From a checkpoint of a small transformer trained on Wikipedia.
Size: 11 layers, 7 heads of 64, MLP 1792 GELU, vocabulary 8618, 34.3M parameters.
Training: a variant of Adam for these matrices, 448M tokens.
Each number is 500 + 25 x the weight over the matrix's rms, rounded and kept within 0 to 999. Layers, rows and columns count from 0. Numbers have three digits each.

# layer 6 attention key, 448x448, rms 0.0382, rows 313-319, columns 336-447
532553516521477495512506473547493513561493484554430552478484501464486489513477467458528508519497494480459473490504501478519483556539513485484488531469551485542508510518497500488523485516498509497532521472492507491497481473513482461508494495524513492441500518504505485492507497512512503514499476484495482508508519501511526508517514485486
518461469506468485515516467467571508462580510453521487494495494488497499505483444503505513523469482442549505531529477505487518468534490512472497487499486485480471530510479490489505498456544500490506511466471504489476516476506534498495481487503504508500494519503510478473556484454461503515462456511504478515502515530512514498486473503487
472475499500508509511485486493500504504522510515513474475522523494460502562460504529467458520489526515523465526507510508504503501470519503531499471418504503517458495539480515473476476495551465489520538507485511483496503515499496496471496503518495488495501460493472518465485530472501502535516507475492504483523505520457514498512494471472
478572461468480467482531522503526508529480442509556495512455513458508453509484463493514536471435459530479501474529491494471502506511493512492489547492524490532477506502451516501493479512516479469465486489517505518499480521456485521499483522521522518446533481506563481519490492547476493491471483513538500521545494506512482521521483480497
535479531493556533507517488486535480493503552479496508484461487494482478482479531490507474509504472501507436489532529482487490491491506527477458486481477504540520495488536523533472500482515484484540515419467489535491531466494470452488475490521493476544483471501482498509526478489500493513478497497546537493527466538538510471563511494489
498468469501507497477446516493478501444515505492528487551492510512515503528521515505504509508511485490518480500491501522500506470496521492509476454533479505475510521465499491504529501483515487504474489518533485497501529521503535509492520476472509448543540476500539486472507470498500526474491552502496539501464522499525484496490498491521
526557500556497512481490510476524513481516533464519482469519475497516484490516515503482527547526483490498457522488498490532505483540536470496508526526502484486472566493465504483491493471495490488500522503523508506534469409538523490472486457528547471483486472502540498488512499496514518504466514462495526514484555495519546516524489495472
# layer 6 attention query, 448x448, rms 0.0388, rows 314-319, columns 336-447
517487510529531536491498489532521523545501454517431475526492502505526512559506509494482467499558487497507518553487494471468495499485511524472471468485505500505512510473505513473520527511507451504531499534523503499463496520479516528501471490481504520526453515492483508477515537511517498473507490495488523496488513521505480509512441517532
505487503510498480518536525500479524443488465463556508489472497519519529464502469516522548497483499497504539499503470543470496520536495505510510491540526511461527533466503505526514493524496506483538501477500484509507501479465513526475492481457547489507474470528541499474503499473505519520480510510480522509509509513506519466526488507520
502512510487459471498532543476499467532524478462481447521504485470493525542501505457506535481511474521495511514508512456522512525493516523504531511528522452502438531487556473512478494520517525513494533484480522513549500477427539484485538491458515493485489530503484470485485478474506515450478476525508491546482483512515481496509508506512
496490471559509518470455520458535510483489457492498491477457516472538494515494485474498535523502476518477503469467498513494499515520500480507481499510547527486508509489502459444485552535486425524500485533466517492498507488531525518501516504487516504478535472476483494480489516478503515477496492490515429526482517485500516465486506454519
500525528548465491507456525538466499538456514524466542517505482510504475514544510488510442506492533496548497551485519488549503458541488492469522493494538488512499485472480487514477516510478519495510459486539515512529496504503495484506516515485503489541509501501469505470516501452492498422488478527509516491534487504484480505472506521507
471490488489536547517493541556491499475535488502467492504515518504523485552477485493501512503505491472507536506482521511469494499478499501471511465492461503489515544520487485489516556479537486515523495471491531512494489538500489498523526490496472476529498477516517501456538547440482504490495521522507510502467486498492473514495474518541
# layer 6 attention value, 448x448, rms 0.0311, rows 256-278, columns 336-447
472495536498500538521511462485514484491508512504506502486569460516532505476460430492492511494497483506510504520511512464498523529493503483510508530508480507559465492500525482522526476486498527471509506516565536510521484533495512493501499493491535526510499488499520521515497479483520468521526524522503514566503470485515493497483462543486
475510439468511510553532499513502446518505518479503541454543504500594530476505529512525550508506497490481463515531505531502517517531487487512523559508504494526488512574470530511491533498477518513509480504498521481453501492474496454521511497486469473490460482505490538511513450488508486458547508600479521509514501499519508402493513485534
496499501504509504478513531502526514522479484496483486500532504487501498510490500515516494497496522545503512419514508497548518482490509513521539451545498476504529460488479516466513503470501492525514535489481456505485488494492502522530539508455502443496467506488553501486523492504498533514525494487515538523492498507477504501490481511475
521480491505483514492493485497528495521496480456491521492485513514489466538561474529566483506506503576500509493504497499515491472518481554482499486519545481491512471511479499495483537517491478524523525505501507501547488475513530530508508502543495518501520494491504481505508510529496500497467497469482469529542479504485514484541504474488
491486540484546473496468484522467490530509530475473496507451521507472471490456475497493470493509484525489519490510512531457513501478534461531461521503489516529517491495491511503493518501532490510485503520527505495500461498495493511484483535539488486483501515501488488511521495554487518511455481505503492523525501504506525470515492468488
516482485516501485492494487488552492486489490518498513530519474479529517520522545494519502504489484506510505459516476512531476510487514467478486444466473485494505491524516475483512510482507483497472539508482491457547479490471517489483504437486520507495528521505492505454516477513509485479464537524463516493487526509448484484517468486476
508514482483504496499486510469523508515483488480499507489495512489518493509500482466482473493502504503525511521526492449536492498522522530556519518470504502480533492485493492506485534511499509540503479567466499493496502497527447534516501504527512521509468535506502500522512501484502485503499473513504486517505505488525501472491512507476
500499486509507505496488489524510500494483504509510487511497524501476492510489490493503496484464476494507466491482492492506542518546460446505512574455487491457483502500510544489491508480523499482534532481500489491508505476523518509521509464531492491499494500489485521495534536494514534502517505515495507499477541492482506501493477506522
494503467493471536481545540486504524502500501507494554487533519482519480484459541481484577513494504499511483479479501481522499500529482479516505518569523494490503515544484504504485497477502478471482486525471507498528503483516484499497553488543480489510506497512488499500528495527483492472447512510503499515505508517482508486508532488516
567501449485531525505485495495516504466527480517507505491493500496485513478486441485447512464479485512502506513474485473505516514551493501544478536468515522577513491496515472518502529442485509514444445510499497492496489484504497553510527515458489474490486510489508477504490460499498507500535479507540466506495521489498486517527509491470
519495469508461523450509478450527536479498522514493506496552504519563484486492484495513504510493503506529477517511523457547503495518451490500552526493457510494515505520528505481520490461503517525465512489515518509534466519499508507493471475479491590505492464508495492551479510471507493500495546464492510511493492502513519467494494510502
506512529463490503503488514488463534508506559496481484533494499470537523494489550496465512498511528457515512472538420494513528497481517507526508465451486470500537500443505507503476489560498509518509478537493490488455515506524474472544465520491509502492498510518500497447509481505504480506480509527457490510474497514477503526492494493485
491460506499539478528455535512448479477506515511500492489549500476506474533513477471464478527527500525467513531511482514437530520445471485481483526538498502478452490469519486528490517486481442536485526501476519483476505469468525547498487515563507459497479471498539478505497516531469532480525458540494526478476529503511495479490475482482
511479502481503476491509511539530510515507501469506436463476478516505494483496445497470483485499497479487481492485491486514474480470508500521466491474486534472504507496477518494510535523538496536506460509518498501517505471496492486547490506517494448517524500507501531542511543500516515533499501511470525509513485525496489490500479515472
474581475489513477487464494471464475549516456504486460492486500508528509507507541527478488522478507459472499485506452479494456476548510462500486489515480521491509509473522458513506471512509524492485493472493490500451493498511472502500529515492472485494541524501505492489490536491459503485451482440492511461539497533505496526545525464510
510487498515533491492565515529542467519505525495495517525501500503480518478528523511512492478496539505492507488463514494553514505538479519514490475499532490483473510543514506507489503564530517518496497525513464518529539504490520486478499450484496470482481487502513486530531497474509503508502515470505530521523498489505482546518503501468
496493531557478490538492503457484471458516483546509499528526495502566539510471499480519515521475448584529517494497522500463500487495501477535515452472492488477468493534536502493483524445490470491458521494512485480527490487497546488497530526442505540500487526489503505503443481495529485501508503514509577480506550502528506487513482485488
479489480510433506530499497470486525545480488475520520518482487528488498515481523496532547504501490537471492465508493493496516484457530451450510525503507509508500539464527510516478505490496504469502498524569512473480485497489561487504524491495500549507510494507489518466469503495488474493471510486496490504518519503499513502505537489481
471520487492522449501467500527473491537533458496494515547481512478510509549464455503497494453539447517468543457490506519486498524443522567531447521437499483521500494514466497497525522549524458510475474551568486494533534468528451466470459526497471538493507483488449499488477492460503486533543495537526482503476524518450506505517474512469
516558454487534498516505494473485513501509532503510517461450460473460509500504508509472507512490514462497502502498511484527510539526499516485476528470476516486475512510494466491499457460464550460518505450499470506470511508513505464510522473530507455486499493507527478488535529561487489497484497485519506469529497507501519526503507479499
480505505493466503474536521508503503504524499497446463483498519496487516511451478489522490477518478487495485512490505538506508494472525512481493495510493483530541479500475517508483493512487506506487520502475472500514518503539489491470497453504480524494476481494524503518497523443520477464478537516491479502480479496524525510452490529484
501496489519506507543518490496548442522528466511507498469516488484525513506488448488474492482486495488531476551498492486517505493536473523548531472498512475447506493475509492484491500530482502520517535544483476500527495479523497530491463479478503486505456514471555521475515521436535551493463491493498519532530495503517485520506504540506
493500455482524487455486499520486509485529512489487465493502540473513517493505519472462499481482551502504510529501497526509497500512481484495503536497515508476517514500552502502520510471474549529516505453550494524505488510483554536492482476465509498492513497482505502512490502532485502507481486468539511520472499510520494530487491478519
# layer 6 attention output (transposed), 448x448, rms 0.0335, rows 256-277, columns 336-447
478499458503533462519493539498475523526464474470500495504539536456492510498467534493477488518498492490531490509502555506533495497513534478558503506484529521521553529479524455528435523481519460505500487476518507496488477458480494501461503449494498477489469523533492508505488505463527480517501527491503488518528533498491488506491485527482
507478506471517461452483495491523514505473493505475504538510508518461462527500472461516489519491469520462555496520490502518484485504492480503506419481486527504493501503499516489500528448480487543531542477484530454534496488452491476510518506509507486466498438501503493526534458504473523524476468485488467521512525514505519472506493514463
467474486495522493464510495485497487503503526488503511500507484537499523434503472495541544512515535480489504491489510483508480521501528499487489468469507491509514490510499522529486468513490514546497517473534527529493526465479494480480510525472485553450512482478501515503490532510515513519501484492507495473508508523542492512545440506465
479478505553468545482494483535447504504491502525513544472491499497543509524490497487502509492504524524486465461504523498491522507470485506528473489508529510491498472503524511458504547512535514518492465476552514540461497509516493485482476516488514509508492519471533485489502475503436511505428472511556471484492472515506495486521497478516
542516507558476540514506512517496466511481532538513457511489505535476504526468495503476497477499514528481469492513505508503525509471519512487493521485519529468513502521540498466488511509483520461461484509513477493505565499513506445536505498514504494504486497474516523491497527486483479510522473514516506488461475496506502515471518529533
496516539539487548479513486523488495460513513495491493489479497505470531484502481521513490495492468474474504442504505486458520497521502541527525509499486494487530504441413480533510493524483465506515472570518480546520488509516494501518502480509512511496509522526451506502491495507468526471494501523518434451525515475473502502500508523454
488497491498474504517489503500491479456448510506482480472482496518525527474501510489520518514509481501491502522500511516519475521508481476507489504476509500467561488549499538496547535503447519470495513483532481497458546504501463516483509554460508511512494477525529501486485496512512466543486474511517497525487476519500508483477460505535
519507497504532561481512483529532515495488529476506467521510503513495496500499533496528525477511517514503503487503531472494510507493490493494493517510507495502498491501486524514486498463455513494469477489507479484503517496512500496551489499485526500459525514523512543477494526508464521511493459481487522487512514505496502524461530495504
524499496473484405442472481486519491497470483503473524525459460473472488519532479488466460505494520461522513488519513512506527541487536528515518524487513508478503502524527500479518547505504492547523517498517520528481483517501533487515478513507516533502493500476548458501514505519513474463450505500522505497517474523527489471523541485493
470498496469487518481518497480501496467473492550487519496515501499546473452510539477555500484526554495522550523534509516524511466487525489530508530498525505420506498497503480485514487524467516501526491491517474487503494507485505455485470546532530525502509495499536504506512553484494499539490458504502479496484460480510488462479483512524
456494516539481494526509497547474503485486477472548529508501516470497513530484502470486513540473502492478515525485543485486471532494485523479517538520488495503488508501471501476503520489484487493543522498524521482522480490473523509506461493473533510474508512537469487475498509499467474506482484488470476527537490498441470484472502500516
516499526520511485475490465524506496501519481511540511509501480500510498506524496496508500493514480500460511499468454542489452501504464527500463485513492535514474519501508504548557510482518494491553512480442474541501505505481492491496495542507439485498507491504525460532478487479543473538511560501484538512475492469510476559544506488524
479499543465463520532485507501475512544483489475522447462481478503499511500516482513505525489464493467486490469508504485561446479439548486514539452519526496517519455518489546453497540526476505521492487492471458503516488554486505508495519492488519508493487518512534522513520492478469517527484475527527525501467506489495499492493517502468
493494546529484503563473498479454500501523473545471499480510536496483520503491535505545520512485491538483491531503504558444558515519486479452501516467522511504474498466491505529468490500509512500468503511536507458520517488513493482475509505528510554468462548467473506447518471511479509505476488480522536476529502471470513516544500526517
519472508506496542482488496517499479480483491508508460524529479503503513526528487488482448496499492578478491539511474540480507494523474526485475481497508481498491498521511481496540475519511458500516483524498460502561497501489540509504500471526497514503500489524491442490492468538527500449529516484485536481487502492494535537468514525513
482482468552468502503493447504503525520520489489483498474501499463479502505497498482481466492551463505496516511520535505507520507480495487491475502436522531465482504512460474447481487496451530493477522456510558491507493488493490517510451509538471475556498502465494547506517548518495514461497475523511517500505481506485506456547520503510
499527494463533531498510551490516512492512492486492492556484529512490493470505479546476492506497488438531494451510485471525471503482491503481505528544526505461541485506503520514519457537486493531532507528511507500459440479509498486493528483519524496486498502525487513525493496462517473465517521517439496511506527534506492467472513488491
536514505517448486505491514497503455475513494503495513485523513486490532523466475533480509537528518498476536511551465510513500477504480515524500529503545487484514497475508496547520518514541507515478466512481476511492528498506509487537471488546521470481480493508465515529518496523513488465537527510477493489521503454493535495502504482501
535494523488532574482524540461527512495485539506543486457480531479496507471506515486480474468481480515536528469479491461483508509496497476497521530471484474493545504510470502472483475470466529451445513489516562495490505518521489503523564520465532490548517500499482538478497455453458496503551502542491487514484521481525467487475473526494
497467516465476476523501502483540495460496487466454485502554515547492484511512495469479489487538501555519515515519491496484492513553523494488543499529543508517449526497493520474481507510522500511523485522502504521498523533493509507510494485512484489502496523475489451475527524510523534444528508451489531464518480524496516510487496493492
474508537517490532503491481519483540491486479477517523509476496491471493526494498477473492528492527528485497454476528496497502448489493480515483461505490489496545528514456504515525470464486526507470465494536516528517474513504437529530528479479490464557493511539513517507471487553505486472544504487470507515484505466482484503477513511487
487495482499500520513539476489472542499468449461467503502497482473520500507507515509495486496501488503513467476501523514508450501531483486546460503469479504460573492539485514515503511463512537514513504499517483488505441494506459534496554529487490476503494496511510490453454496535552499522484519527505503503480500538515499513505496485488